python train.py --n_layer=12 --d_model=192 --n_head=6 --n_kv_head=6 --head_dim=32 --d_mlp=1024 --vocab_size=8192 --activation="swiglu" --norm="rmsnorm" --norm_place="out" --norm_eps=1e-05 --positions="rope" --rope_base=10000.0 --rope_fraction=1.0 --qk_norm=true --attn_scale=0.177 --bias="none" --tie_embeddings=false --parallel_block=false --init="orth" --init_std_qkv=0.0467 --init_std_o=0.058 --init_std_up=0.0668 --init_std_down=0.0668 --optimizer="soap_variant" --lr=0.0105 --weight_decay=0.0 --lr_head=0.00689 --warmup_steps=41 --schedule="wsd" --decay_fraction=1.0 --decay_shape="linear" --final_lr_fraction=0.05 --batch_tokens=65536 --seq_len=512 --doc_mask=true --train_tokens=356700000 --steps=5443 --dataset="wikipedia_en"
Each number is 200 + 20 x the weight over the matrix's rms, rounded and kept within 0 to 999. Layers, rows and columns count from 0.

# layer 4 MLP gate, 1024x192, rms 0.0659, rows 345-381, columns 0-63
161,216,152,184,195,205,210,202,209,194,213,188,228,236,180,174,217,212,177,194,192,193,204,175,202,226,206,164,242,182,202,208,224,231,196,199,227,154,226,206,184,204,215,196,221,207,241,189,199,177,188,206,171,228,234,205,195,196,199,231,205,214,199,197
181,206,210,215,264,205,196,196,172,174,187,210,221,164,219,222,195,168,240,184,181,225,177,194,193,197,204,221,199,176,180,159,174,200,210,176,204,195,204,176,224,200,199,204,200,194,223,234,213,174,193,204,180,173,175,226,205,170,161,233,209,168,195,182
134,183,183,227,175,209,226,171,212,226,166,233,196,232,212,206,223,169,202,227,192,186,204,177,183,177,222,160,176,212,192,183,249,256,222,216,189,216,211,175,161,226,209,194,215,210,216,156,209,212,172,204,213,208,163,156,217,208,220,205,202,208,232,178
197,200,202,172,220,192,234,165,215,236,211,189,183,179,204,175,182,209,203,204,194,183,196,187,197,195,194,216,196,216,191,216,203,237,224,213,222,202,232,212,191,211,236,178,184,197,232,219,210,223,223,166,186,188,209,218,163,207,191,218,217,213,185,217
226,204,197,210,218,186,223,209,178,203,225,174,209,207,200,201,206,175,210,204,172,166,218,227,184,187,221,200,209,225,222,224,183,206,205,192,216,216,198,218,226,209,196,189,195,202,207,228,176,144,197,208,172,240,216,186,210,229,220,179,195,170,192,198
219,217,192,207,166,207,227,230,213,223,178,188,185,202,182,173,228,225,197,219,169,219,186,177,213,171,198,208,167,155,182,235,215,212,187,182,183,222,198,185,196,181,233,209,217,203,198,197,153,183,179,196,209,237,179,203,254,201,200,156,214,193,190,194
224,239,187,162,165,204,183,207,180,186,171,210,161,193,181,215,211,180,164,165,195,194,185,220,182,205,183,227,222,208,184,215,237,210,193,245,224,204,206,172,187,228,255,227,204,200,212,202,204,178,213,181,201,227,174,189,183,220,235,203,188,220,173,190
205,203,194,228,215,159,188,160,157,217,237,171,146,179,155,198,226,205,222,224,198,216,194,195,201,213,185,201,184,182,191,192,188,218,191,213,204,166,171,187,212,181,170,214,184,191,193,203,143,181,215,194,206,182,170,214,178,198,226,239,216,209,192,205
194,188,176,165,185,220,172,196,233,184,167,163,205,201,171,227,182,173,192,220,153,221,253,211,222,203,174,194,197,190,187,224,219,157,229,137,183,198,211,200,177,182,195,181,225,190,187,186,195,196,174,232,207,191,230,172,215,219,189,229,232,199,202,189
187,216,180,168,247,192,225,217,176,195,195,203,184,185,215,195,200,212,219,235,189,181,198,196,194,205,226,192,193,184,205,207,212,236,219,185,207,186,217,221,246,218,229,165,203,181,206,212,206,201,201,211,180,198,233,194,172,191,211,221,243,200,191,196
170,199,229,184,210,220,229,209,217,194,177,177,233,185,166,198,205,186,211,219,211,217,183,175,214,217,200,205,196,234,180,188,245,185,164,216,209,193,189,191,243,195,204,209,218,191,223,197,215,198,216,203,196,195,158,203,188,234,229,197,184,219,191,204
176,209,191,216,181,187,214,187,184,179,171,203,228,204,181,209,206,226,170,186,179,198,226,198,220,196,216,224,192,197,205,231,181,197,181,202,199,215,200,186,205,192,200,197,175,176,194,189,191,212,178,194,164,193,179,201,167,202,233,194,220,182,237,201
190,201,163,223,218,175,204,193,204,188,164,205,180,188,184,184,227,178,179,219,181,183,226,209,217,193,206,186,189,197,217,239,205,161,231,195,213,185,207,147,218,204,218,167,203,185,199,196,153,197,194,216,200,217,225,195,192,186,209,202,195,218,228,216
167,212,175,207,179,235,186,179,213,203,188,236,198,189,202,234,195,209,196,205,183,207,222,177,186,208,198,177,155,192,201,204,220,206,206,188,212,198,169,228,189,191,188,191,213,167,171,197,204,206,219,198,197,197,246,189,225,201,186,214,225,205,202,167
204,210,204,161,195,175,195,162,228,196,178,208,198,203,202,180,245,201,187,192,200,201,185,203,183,215,218,198,174,188,199,209,192,190,150,203,209,216,196,170,179,250,189,200,189,210,199,200,207,225,193,204,212,223,169,183,236,199,219,216,175,182,185,188
187,239,175,189,230,234,199,216,195,174,204,205,207,193,211,189,201,163,173,178,237,178,203,204,189,221,211,234,190,203,214,234,205,173,205,198,203,203,183,196,199,197,209,193,226,202,203,241,183,196,218,226,216,203,193,179,216,190,164,200,198,204,193,182
215,207,195,194,203,200,172,196,170,232,189,196,223,188,201,202,194,206,204,189,169,213,220,202,206,252,208,198,219,183,217,210,183,207,185,191,211,196,186,172,205,233,195,230,200,189,193,204,202,172,238,200,218,218,187,178,235,200,190,203,189,196,188,218
224,189,189,235,202,229,174,203,156,227,183,229,197,222,223,232,195,187,195,191,215,198,190,234,179,203,201,186,192,205,196,234,226,185,216,206,189,216,220,163,191,203,170,193,193,198,216,171,210,207,217,193,213,177,207,201,208,207,194,199,201,216,225,200
221,195,198,199,194,176,222,227,192,175,214,235,187,194,179,200,204,210,141,202,218,209,190,207,199,195,173,189,175,221,252,182,182,230,188,217,184,171,200,179,187,169,236,211,160,190,199,191,154,231,220,223,197,151,180,204,227,181,212,168,194,207,219,180
180,185,205,187,166,200,188,183,209,202,182,179,165,190,172,242,197,207,228,168,186,215,220,177,197,216,226,221,189,209,216,205,189,208,220,209,202,179,192,186,239,195,171,197,176,203,213,179,206,181,200,184,198,186,189,202,180,204,225,228,205,221,179,206
211,196,220,176,203,235,243,239,220,197,185,197,178,207,207,169,229,185,162,164,213,221,200,189,214,163,195,214,203,187,178,233,163,194,172,181,191,212,183,211,176,213,222,188,213,164,227,233,174,213,186,196,226,212,200,201,187,177,212,196,216,210,182,142
195,163,190,192,202,167,214,203,200,201,218,229,191,214,192,172,209,167,195,194,187,172,187,195,235,221,206,216,214,177,185,177,186,198,207,215,197,200,174,169,220,196,159,199,189,203,210,231,231,188,198,202,205,202,203,183,205,176,177,211,216,199,194,189
208,186,170,212,242,217,222,203,185,199,192,201,182,194,166,230,181,179,202,166,230,233,199,194,208,193,184,192,227,206,212,227,179,202,205,209,200,197,206,207,178,195,163,211,187,188,203,184,201,208,186,222,175,210,174,195,194,209,161,185,193,182,174,211
185,178,195,193,208,162,207,211,202,143,200,176,219,226,146,189,222,189,197,220,182,192,218,180,168,211,192,205,178,189,184,226,203,140,185,252,194,169,213,260,214,172,184,220,195,233,211,197,193,186,248,185,213,196,166,225,215,195,204,193,200,217,205,224
214,232,184,233,198,195,209,193,171,210,148,201,220,194,183,223,184,185,232,190,219,207,179,217,219,214,196,191,200,210,227,187,190,178,184,191,196,215,209,198,178,189,214,191,188,191,191,154,204,203,194,194,194,187,199,180,167,228,205,205,221,194,202,186
251,241,220,220,208,185,220,190,216,223,179,183,234,173,228,187,179,219,207,155,193,196,189,209,194,208,238,200,170,178,161,185,192,220,181,200,235,186,176,201,214,209,243,222,185,211,201,213,191,217,211,196,151,193,198,203,201,225,201,175,227,164,191,229
212,186,214,212,214,201,226,183,174,226,192,172,181,190,193,174,189,172,181,186,189,216,179,196,220,199,224,204,209,185,248,207,190,183,170,200,234,189,183,178,200,207,185,187,206,223,194,202,204,168,218,174,194,216,213,201,220,193,207,203,211,196,196,206
204,206,222,181,168,183,159,216,152,198,177,189,187,208,227,213,199,213,186,224,232,226,207,228,199,219,198,198,220,219,209,226,220,196,184,190,212,231,196,212,182,218,184,190,184,194,158,182,203,209,210,188,182,237,218,204,211,210,207,192,214,213,182,216
213,204,208,207,220,228,238,185,225,209,183,194,180,212,188,177,182,205,220,202,234,210,177,199,205,209,189,224,228,179,178,210,193,171,195,174,203,197,215,189,232,247,238,184,187,218,191,197,184,221,240,161,202,196,203,216,203,225,225,180,209,181,157,218
189,203,209,165,182,219,201,198,203,192,185,227,221,174,176,230,215,205,212,201,218,225,193,207,172,226,225,174,177,209,189,235,231,220,197,197,191,180,216,201,206,204,179,192,206,173,197,207,222,178,214,222,203,206,226,195,173,191,183,170,225,190,196,192
188,225,193,177,207,228,190,194,198,192,205,173,182,210,165,216,194,196,170,194,201,193,231,207,192,179,191,185,196,185,184,238,213,175,195,206,218,201,200,199,185,229,254,242,191,201,151,224,191,207,172,200,202,197,214,190,203,210,196,213,215,178,192,213
195,166,188,194,205,205,181,205,180,203,200,178,215,165,130,208,175,206,231,233,220,196,201,167,231,186,210,175,222,184,223,188,224,227,197,204,221,198,215,164,233,188,194,155,200,195,241,138,179,225,195,134,207,216,225,226,202,157,215,259,206,197,199,185
199,230,178,177,205,221,179,236,201,200,237,200,162,212,198,192,212,220,203,244,191,169,201,199,206,189,217,194,175,193,178,184,179,185,192,168,219,200,223,210,193,202,206,202,194,236,145,231,161,187,200,171,197,184,220,200,227,203,215,188,176,167,200,171
207,201,211,175,218,197,193,195,189,182,154,173,205,207,191,192,179,196,201,197,192,227,187,185,174,185,185,185,208,193,170,197,193,228,183,204,221,194,230,212,172,235,203,230,205,157,201,202,205,200,228,230,152,212,210,240,213,196,204,192,228,171,211,195
208,194,181,218,158,174,208,183,170,238,183,201,228,253,219,218,215,191,251,217,166,177,216,205,215,193,211,228,175,195,173,201,202,221,210,190,218,191,173,193,198,223,203,186,191,201,211,196,225,208,215,223,218,164,200,231,191,218,205,184,212,201,177,206
184,185,202,213,166,195,177,204,193,181,198,214,192,174,169,211,206,184,169,169,206,198,234,159,195,226,192,242,252,230,197,164,195,198,190,199,214,229,226,196,185,203,168,187,200,195,173,212,188,211,231,183,224,222,214,191,248,213,200,233,219,249,182,193
210,209,225,221,193,206,187,222,205,206,186,185,185,194,207,190,227,177,161,191,174,175,202,233,174,194,251,209,197,207,201,226,218,194,198,179,220,193,219,218,214,188,195,147,190,195,221,162,198,214,196,230,208,198,251,187,175,160,236,199,203,208,202,217
# layer 4 MLP up, 1024x192, rms 0.0677, rows 345-380, columns 0-63
208,183,217,201,195,202,172,227,209,183,185,215,167,208,202,196,208,193,212,206,212,183,244,211,205,225,205,239,221,208,216,224,214,199,213,228,188,199,190,185,219,202,173,219,210,197,182,186,191,224,203,200,200,197,178,208,191,195,180,210,171,187,208,183
176,205,165,207,194,190,208,174,197,210,195,161,216,186,186,210,206,216,208,186,228,215,171,181,162,199,227,207,184,202,205,238,196,191,210,201,237,218,226,178,207,196,230,176,226,203,209,208,201,194,179,221,214,202,219,179,210,227,189,182,223,189,188,206
194,174,173,185,174,184,217,176,187,203,194,197,217,177,262,185,220,204,185,215,188,223,186,199,184,180,206,158,205,214,187,197,202,152,186,223,206,188,204,217,216,218,141,211,200,181,194,166,207,228,201,201,194,219,195,165,196,188,179,196,215,212,210,219
182,166,227,185,219,204,240,229,198,161,184,203,223,187,211,215,218,168,193,197,192,179,205,184,211,175,233,183,184,213,195,162,210,193,193,219,188,216,154,212,174,222,194,200,153,190,209,206,221,193,248,201,224,200,180,175,189,193,224,188,237,192,145,203
223,183,194,215,191,191,219,192,206,194,228,197,187,193,184,202,184,205,172,210,192,220,186,156,212,220,187,198,182,209,209,173,166,237,230,237,179,191,179,192,185,197,189,169,231,200,197,198,191,202,253,204,222,197,177,211,156,204,194,183,184,203,193,218
199,232,192,210,228,212,221,177,210,198,181,214,209,179,206,224,219,212,259,221,188,199,197,160,234,240,237,217,211,190,183,192,212,215,188,209,210,215,199,160,204,208,191,204,174,224,213,153,197,204,207,221,212,206,199,226,212,216,179,177,190,209,193,211
223,173,172,200,211,196,218,187,205,207,183,172,221,198,165,172,199,222,179,145,175,210,161,169,181,239,201,204,158,206,224,209,181,204,203,197,212,213,184,237,167,189,177,191,240,209,181,222,196,211,222,179,220,210,198,137,210,221,217,182,213,219,208,228
191,231,206,202,206,192,199,194,225,197,183,162,186,193,172,202,210,213,219,217,187,196,209,230,216,201,209,215,188,229,202,165,210,190,201,221,206,183,205,188,221,224,184,234,199,199,194,194,145,192,214,208,225,180,184,224,205,190,206,207,211,190,178,198
180,185,175,221,189,195,220,210,198,206,166,223,179,202,215,237,194,213,212,190,200,201,222,200,166,196,224,192,185,221,208,184,198,198,169,211,212,210,226,168,220,202,198,177,218,186,225,209,206,189,167,200,194,228,214,216,216,251,178,189,192,208,183,223
198,233,201,180,206,232,217,207,186,196,178,224,180,223,229,183,175,191,210,229,214,193,231,196,211,183,188,216,182,193,202,195,219,213,189,220,210,230,239,223,231,197,216,188,201,180,186,219,204,169,184,193,172,186,192,163,188,210,178,190,165,203,204,206
229,173,197,171,209,221,151,216,187,159,220,203,194,187,208,194,209,200,250,235,175,196,193,226,190,219,212,192,190,184,160,197,176,186,211,234,209,212,209,215,215,224,211,189,197,225,206,178,179,186,192,225,214,182,224,186,205,209,191,239,193,197,209,210
190,214,193,194,202,213,165,230,172,223,255,178,180,207,163,175,179,179,213,186,234,182,202,199,172,189,190,178,197,186,159,211,226,202,217,174,191,187,205,209,194,203,221,200,240,231,190,191,193,155,186,206,231,200,206,215,190,204,184,195,205,215,183,207
187,188,173,215,230,196,185,173,205,171,149,192,204,194,156,202,226,202,217,190,196,198,207,205,203,216,214,199,222,214,194,250,183,191,221,171,196,176,189,179,192,195,201,213,195,208,188,177,217,172,229,208,177,187,184,219,211,189,212,214,205,220,237,217
212,202,168,202,206,202,185,199,180,187,227,199,179,188,225,188,232,172,185,206,205,235,249,225,209,208,193,196,197,231,226,211,192,171,209,227,216,190,174,177,192,179,200,184,245,194,147,188,175,241,226,195,191,179,201,231,193,232,184,230,189,175,195,202
181,198,219,211,235,211,219,207,253,238,191,189,160,216,227,151,190,169,193,176,184,164,194,207,195,202,206,220,185,160,182,192,235,179,194,207,177,217,228,216,188,217,196,223,181,201,168,197,209,221,170,228,197,194,219,230,194,204,229,182,177,201,201,182
185,237,204,175,213,202,149,235,175,179,203,188,188,164,192,214,187,165,195,182,204,199,234,212,185,185,169,208,206,171,208,201,209,210,211,193,206,177,204,224,188,201,217,229,168,228,214,192,183,176,213,173,190,198,210,227,169,242,168,184,223,214,174,176
197,215,219,203,188,204,204,216,222,177,189,254,179,186,200,183,210,209,200,193,193,210,229,224,208,163,193,184,197,196,209,206,189,246,202,190,207,205,202,186,214,192,213,165,228,180,204,232,212,183,184,213,213,210,206,208,197,182,191,208,151,205,210,170
167,225,203,197,220,196,189,194,224,167,215,188,207,190,217,184,203,217,232,190,201,199,195,196,215,211,198,214,189,187,234,191,179,185,218,205,160,135,241,189,243,206,220,152,196,218,182,183,198,177,223,219,187,194,223,238,201,213,225,225,230,211,178,221
225,219,206,182,191,205,181,246,177,213,202,238,204,188,178,212,175,223,160,172,217,189,178,241,210,217,231,196,206,239,235,193,211,200,195,199,205,180,215,192,195,170,178,189,175,235,192,218,227,196,243,194,210,187,167,232,215,212,213,209,204,209,187,172
233,190,184,201,205,243,182,197,207,215,167,195,220,214,227,194,211,202,184,198,195,241,186,205,231,210,160,185,212,203,207,201,216,205,218,177,209,200,194,197,192,219,216,224,212,190,206,190,203,192,189,158,158,192,221,222,195,194,177,183,202,199,179,195
186,201,177,192,229,208,195,210,225,219,200,208,157,206,199,164,204,189,224,196,194,234,164,240,205,226,197,221,222,210,165,213,226,196,205,174,231,235,188,161,182,202,195,205,230,210,219,225,240,179,245,217,206,190,184,212,192,234,192,202,184,234,181,201
242,168,184,213,229,187,245,203,213,213,198,221,179,182,194,195,203,191,219,200,195,179,214,215,180,215,206,201,207,194,221,196,189,218,194,213,195,239,205,181,213,195,211,199,181,169,199,171,198,179,242,177,196,203,196,196,222,151,222,191,206,206,182,223
211,218,192,184,216,190,191,209,188,237,189,166,202,184,191,224,181,162,233,190,198,187,208,200,201,152,192,199,211,195,173,207,207,181,191,183,254,178,191,199,204,179,249,188,212,217,215,219,193,213,216,217,193,202,162,217,197,179,196,196,212,200,177,176
188,218,219,174,207,190,187,207,225,201,174,214,182,207,225,204,210,191,180,193,213,183,191,188,151,174,237,214,190,218,225,211,215,195,182,203,216,174,188,181,216,175,201,199,192,187,200,201,207,180,204,177,224,209,200,218,188,216,214,221,202,207,174,218
186,181,244,188,210,215,199,189,208,215,221,174,220,230,228,208,198,210,171,225,183,223,194,198,197,175,189,166,195,188,207,196,191,204,214,221,180,193,200,214,236,217,188,190,166,227,232,213,171,230,181,222,233,226,220,209,181,197,210,230,204,206,176,169
206,198,218,201,203,200,210,204,212,203,197,179,232,197,191,185,184,233,206,204,247,179,186,219,203,213,219,197,187,203,192,225,181,182,188,217,225,226,201,192,198,152,209,186,181,171,189,217,206,193,179,183,182,196,214,173,222,220,175,182,244,197,222,224
234,211,205,196,211,202,206,205,206,180,182,227,205,188,194,187,197,189,178,209,187,180,190,216,210,210,197,212,188,195,199,189,206,218,197,221,228,202,204,188,185,209,181,185,194,220,201,199,199,214,207,207,216,230,216,170,227,226,169,165,178,206,202,203
227,213,209,200,199,209,208,216,227,208,176,205,169,204,231,204,192,204,203,184,199,202,173,240,221,195,208,203,218,231,218,150,204,227,183,227,234,195,181,197,210,180,203,182,210,193,191,227,219,210,205,211,195,181,232,182,178,215,174,191,198,188,182,190
195,189,187,196,210,199,190,213,179,199,190,215,170,217,224,195,198,218,176,197,213,187,186,191,213,191,204,210,184,183,257,214,230,215,233,186,201,147,214,190,221,185,187,188,225,209,195,189,178,167,197,237,189,207,218,187,172,169,198,195,211,228,198,197
190,233,181,192,169,205,198,192,188,174,232,175,190,158,188,192,229,210,219,181,189,221,216,190,196,246,167,199,194,216,190,219,187,202,150,186,205,182,180,161,190,159,156,172,210,205,193,205,186,168,201,191,164,182,183,219,230,178,220,224,187,180,191,227
219,223,201,170,224,206,171,218,167,208,201,157,146,183,195,196,181,192,223,190,212,160,231,207,195,185,239,173,159,154,207,197,183,170,218,194,224,196,230,215,194,163,197,177,182,233,221,186,152,190,165,216,197,177,164,195,176,197,186,193,217,198,188,177
197,180,215,157,175,192,208,199,187,218,212,213,198,157,182,209,212,186,190,240,162,194,162,205,173,191,182,240,176,219,171,212,226,229,211,202,200,144,212,213,194,191,213,188,209,185,218,203,182,240,177,202,226,202,248,173,191,181,205,213,177,213,212,185
185,181,196,219,191,180,178,188,171,216,215,177,222,216,198,205,161,203,208,200,162,182,182,202,200,217,188,165,218,166,191,204,175,212,190,190,194,180,214,182,220,207,190,148,160,216,225,195,196,200,200,219,168,187,200,203,194,193,187,197,186,187,205,193
204,208,200,198,179,181,196,194,183,219,202,150,192,208,214,189,200,207,176,224,218,216,192,174,202,187,179,183,211,206,190,183,196,216,188,201,237,197,208,219,171,205,191,208,213,188,188,201,190,204,258,208,172,183,176,213,237,198,191,220,197,165,178,232
197,234,166,227,194,181,230,191,178,196,174,200,192,213,204,218,219,192,182,187,226,215,215,211,187,165,186,200,176,224,201,199,207,190,178,181,191,175,185,190,180,194,204,202,233,182,202,189,176,190,211,208,241,216,189,171,204,187,217,176,203,201,217,199
238,197,200,215,185,177,195,209,198,149,215,208,202,223,197,192,219,154,182,206,178,212,196,217,210,201,210,191,206,187,199,202,210,193,200,208,204,226,220,186,180,217,224,234,197,205,194,182,146,173,221,207,195,193,212,207,236,229,206,170,241,199,216,220
# layer 4 MLP down (transposed), 1024x192, rms 0.0668, rows 345-380, columns 0-63
191,210,191,180,204,210,182,200,190,215,202,185,201,165,175,188,199,230,163,203,188,205,211,209,170,178,215,147,201,233,188,212,191,197,223,166,196,193,232,223,219,211,179,198,187,203,205,171,250,194,205,183,166,197,205,185,227,214,201,182,196,205,202,222
196,186,209,217,185,161,181,188,197,233,213,224,198,228,179,205,226,200,193,205,178,206,200,260,198,197,182,214,186,191,188,192,180,225,201,221,215,207,201,239,192,194,204,209,172,181,203,187,211,232,198,181,185,201,229,179,201,193,219,178,203,196,209,205
159,176,219,203,206,208,176,207,246,177,201,207,220,183,216,227,205,185,181,238,236,201,215,210,174,210,193,160,206,238,217,219,218,218,179,196,215,224,222,231,219,215,185,237,205,208,206,180,205,220,201,203,216,229,208,202,183,227,182,196,190,183,275,194
210,193,180,216,191,230,170,175,160,189,198,220,198,197,206,182,202,204,223,207,176,178,218,207,202,185,225,178,195,184,193,195,202,217,217,193,197,258,224,183,203,187,187,185,174,248,204,199,204,207,209,222,198,244,219,203,171,212,177,220,209,214,204,225
163,211,238,198,216,203,196,189,223,205,231,203,207,182,182,197,215,223,250,177,215,197,193,185,196,184,188,206,207,179,213,228,224,173,173,214,143,189,207,207,181,203,219,199,197,156,191,175,187,233,202,236,198,141,214,192,193,211,197,223,191,211,218,211
188,185,203,207,244,203,192,221,181,191,201,206,224,196,199,197,176,173,196,184,196,199,218,190,176,222,196,197,235,200,205,228,230,196,209,191,201,200,166,240,174,229,199,200,195,200,186,203,202,205,187,200,201,186,223,200,169,176,192,189,211,211,172,186
196,206,214,216,229,214,168,237,182,199,216,151,193,174,170,236,241,202,200,196,196,219,192,183,257,212,202,191,200,236,176,215,188,205,177,190,208,190,249,168,197,222,196,184,179,203,211,171,192,162,141,198,225,226,208,183,202,211,208,189,193,208,185,170
210,198,193,231,214,185,198,176,212,163,178,198,236,218,214,217,184,211,162,195,225,202,202,210,199,186,223,213,204,226,219,171,229,264,198,231,209,192,204,201,193,177,247,226,190,187,177,193,214,221,198,203,211,190,195,204,201,200,212,195,232,192,226,179
233,211,178,184,188,193,195,214,215,202,209,199,239,202,206,202,195,159,193,201,194,200,208,198,205,211,189,194,221,229,225,194,183,223,209,200,207,185,177,233,189,192,195,202,187,260,218,197,234,172,188,200,155,221,192,217,197,155,218,234,182,197,184,196
197,212,196,220,206,224,191,223,211,205,187,227,223,194,183,195,221,191,198,187,198,211,194,160,230,206,189,182,186,162,183,197,218,214,217,194,202,227,193,194,167,176,220,259,194,210,196,179,164,201,218,229,221,159,201,214,197,217,219,188,195,177,218,193
200,193,227,183,212,177,192,169,207,200,188,224,223,213,217,200,182,205,195,203,193,163,169,179,224,188,181,206,225,227,172,185,211,196,180,176,234,226,198,199,230,206,241,211,195,194,217,230,199,183,200,184,177,195,180,236,202,221,192,179,205,220,225,193
198,175,208,198,222,187,212,203,196,173,178,207,214,218,200,215,220,201,133,192,195,214,202,186,196,204,213,211,193,183,213,202,225,191,160,195,182,215,180,165,208,205,177,195,178,165,206,189,167,175,229,215,193,195,199,191,221,220,205,213,222,193,195,189
175,178,196,212,216,205,205,192,213,199,203,214,201,203,209,199,208,193,179,181,197,192,204,226,164,218,195,195,212,188,209,203,223,198,169,165,218,185,181,198,214,203,186,222,197,167,198,200,218,210,202,202,194,185,153,205,205,214,230,234,198,192,211,186
213,216,206,201,216,195,205,194,194,189,172,225,201,181,197,191,177,226,199,185,195,256,224,217,211,234,206,190,204,197,215,177,206,204,226,211,171,151,211,261,192,209,222,178,212,209,221,230,214,223,197,196,187,216,189,209,219,185,211,182,208,204,193,177
197,237,180,198,209,219,242,202,239,223,223,170,181,214,227,177,163,188,190,177,168,229,188,197,209,173,166,196,222,164,221,213,218,241,208,197,215,175,194,211,220,188,183,195,206,207,204,194,217,202,214,185,205,195,211,199,192,202,191,175,193,221,233,198
193,169,185,184,226,185,162,194,207,191,223,206,198,176,196,191,165,192,197,205,215,196,185,196,151,194,189,186,178,226,194,182,189,190,168,194,230,192,203,216,238,228,186,194,191,201,193,221,225,184,174,215,209,184,203,166,211,212,200,214,204,224,199,198
204,194,199,214,203,192,172,186,201,227,205,190,181,196,192,233,197,182,207,220,213,186,229,157,197,201,234,165,215,185,188,178,202,172,192,191,214,241,238,205,231,172,192,187,182,214,188,204,159,201,227,185,201,221,196,198,166,191,199,191,194,198,207,207
207,219,227,190,163,194,191,203,170,196,217,191,230,186,198,175,218,175,214,227,222,190,206,180,217,182,198,255,210,205,201,190,180,176,190,213,204,178,195,223,168,238,218,194,184,180,209,188,203,209,170,188,231,211,189,217,203,219,192,200,199,220,207,228
210,259,182,196,195,206,166,211,196,166,219,216,211,193,181,191,217,210,185,204,197,188,198,198,153,200,215,234,193,184,206,180,190,211,170,203,170,180,173,200,215,205,191,209,199,180,217,163,216,227,186,195,176,174,210,189,193,222,197,234,224,185,209,206
210,179,198,194,230,215,207,187,196,189,201,187,218,196,213,188,218,199,197,230,219,227,170,202,213,210,162,143,202,180,199,190,213,217,230,230,176,183,212,188,182,250,208,203,208,173,209,206,210,177,209,170,189,192,182,210,200,208,176,185,213,194,218,178
186,215,191,204,228,216,201,214,199,210,225,192,183,190,155,226,208,178,178,201,227,217,203,153,224,208,254,180,220,226,139,189,198,215,229,190,220,230,244,192,152,185,200,176,191,194,183,222,189,213,204,198,218,186,181,229,174,208,212,171,201,233,210,208
213,180,197,216,238,209,186,173,202,179,218,221,217,231,220,213,176,225,202,218,155,227,193,215,214,207,237,168,205,218,193,212,195,202,217,189,170,202,222,215,203,203,227,207,215,185,191,186,202,216,220,196,163,173,225,228,212,234,220,201,221,186,215,182
213,188,167,232,185,169,213,237,209,233,205,197,216,135,191,211,201,185,229,235,189,187,204,208,174,213,202,211,163,199,206,212,208,181,169,209,209,188,202,202,194,184,218,228,207,202,192,183,169,162,188,190,184,175,237,216,186,174,202,192,203,189,206,200
176,219,243,206,176,184,200,202,186,197,192,186,190,222,188,238,212,202,183,214,217,180,202,216,143,193,231,209,192,166,208,211,210,174,191,237,216,202,168,175,201,207,191,191,184,196,202,205,225,182,228,212,239,182,213,217,185,211,198,201,175,239,197,195
165,213,185,211,219,201,182,220,228,184,181,188,207,185,174,239,209,173,206,205,195,201,231,205,231,211,247,220,202,216,175,197,210,210,212,195,210,200,213,178,220,163,175,195,218,207,207,206,221,204,178,183,212,214,212,211,211,158,194,191,186,200,194,211
237,180,204,223,211,216,199,212,198,212,190,217,211,200,205,218,154,182,171,209,214,196,178,178,210,204,187,220,172,206,195,213,228,225,207,246,225,176,180,188,201,208,245,203,199,214,190,192,185,184,177,223,172,223,210,194,203,201,168,152,182,216,190,242
212,242,230,210,213,165,210,221,176,208,207,190,170,181,217,207,204,180,164,209,181,221,210,199,179,201,196,179,190,226,186,176,173,219,231,197,198,224,206,187,171,203,221,169,207,218,193,214,194,167,218,193,191,227,223,189,211,201,242,187,195,208,209,186
205,207,201,213,200,223,203,213,226,204,193,174,174,225,205,207,190,201,194,198,160,193,218,178,196,208,205,225,191,190,205,196,186,200,193,193,188,199,189,210,226,206,193,213,184,224,203,205,164,181,210,209,172,210,207,195,206,183,178,226,192,225,188,195
193,168,173,201,209,194,197,213,242,205,186,194,204,173,227,189,191,204,216,221,166,208,216,237,227,185,204,231,193,175,184,169,201,178,203,189,219,206,187,219,188,222,200,213,200,188,196,219,207,211,175,181,216,217,184,212,196,229,199,231,222,176,198,196
218,212,158,196,200,194,225,198,205,179,194,182,214,193,186,181,182,203,192,177,219,221,205,195,206,226,178,182,210,204,216,183,185,197,200,212,194,230,191,143,178,173,227,214,165,165,181,190,224,200,179,203,187,186,221,205,210,205,225,223,217,177,199,231
214,182,239,232,178,218,196,229,194,196,187,221,199,197,199,174,172,214,168,184,211,172,239,211,179,178,239,192,218,191,198,197,241,179,211,210,200,205,190,183,185,184,224,236,199,181,214,182,207,193,196,204,160,239,212,185,176,216,206,201,191,190,186,219
180,206,180,199,205,213,235,212,200,196,192,248,224,214,251,197,184,245,182,169,214,213,211,216,194,222,166,192,197,211,169,180,154,156,185,198,236,188,165,218,181,189,215,187,208,220,177,204,224,165,199,206,187,204,171,221,220,200,173,166,213,222,166,182
163,183,216,246,192,252,212,202,187,174,177,194,237,194,196,212,240,202,193,176,189,190,236,202,200,215,217,223,222,157,231,198,203,177,212,235,191,212,206,190,208,248,160,165,222,188,223,215,162,235,218,202,188,209,169,207,181,231,167,226,188,202,220,230
215,192,176,235,204,245,213,179,213,171,184,197,185,176,204,159,190,229,245,213,212,220,169,213,211,185,183,190,211,209,211,215,206,192,200,179,198,172,219,188,201,203,192,170,208,189,200,215,200,181,175,180,227,195,251,201,187,185,206,207,209,188,211,140
197,210,208,210,226,197,237,184,186,162,196,176,208,179,207,180,235,192,183,205,192,193,204,190,219,238,159,145,197,216,214,211,214,215,226,200,209,194,228,196,233,173,182,165,200,208,228,200,202,228,194,214,188,199,196,214,185,177,208,215,199,214,182,192
163,185,219,240,229,161,158,183,198,193,207,183,201,180,220,235,198,213,213,178,251,214,191,206,200,168,214,190,198,233,172,208,188,198,215,208,224,181,213,153,225,190,196,172,208,231,204,210,189,165,178,232,229,199,202,148,223,201,225,168,190,202,182,182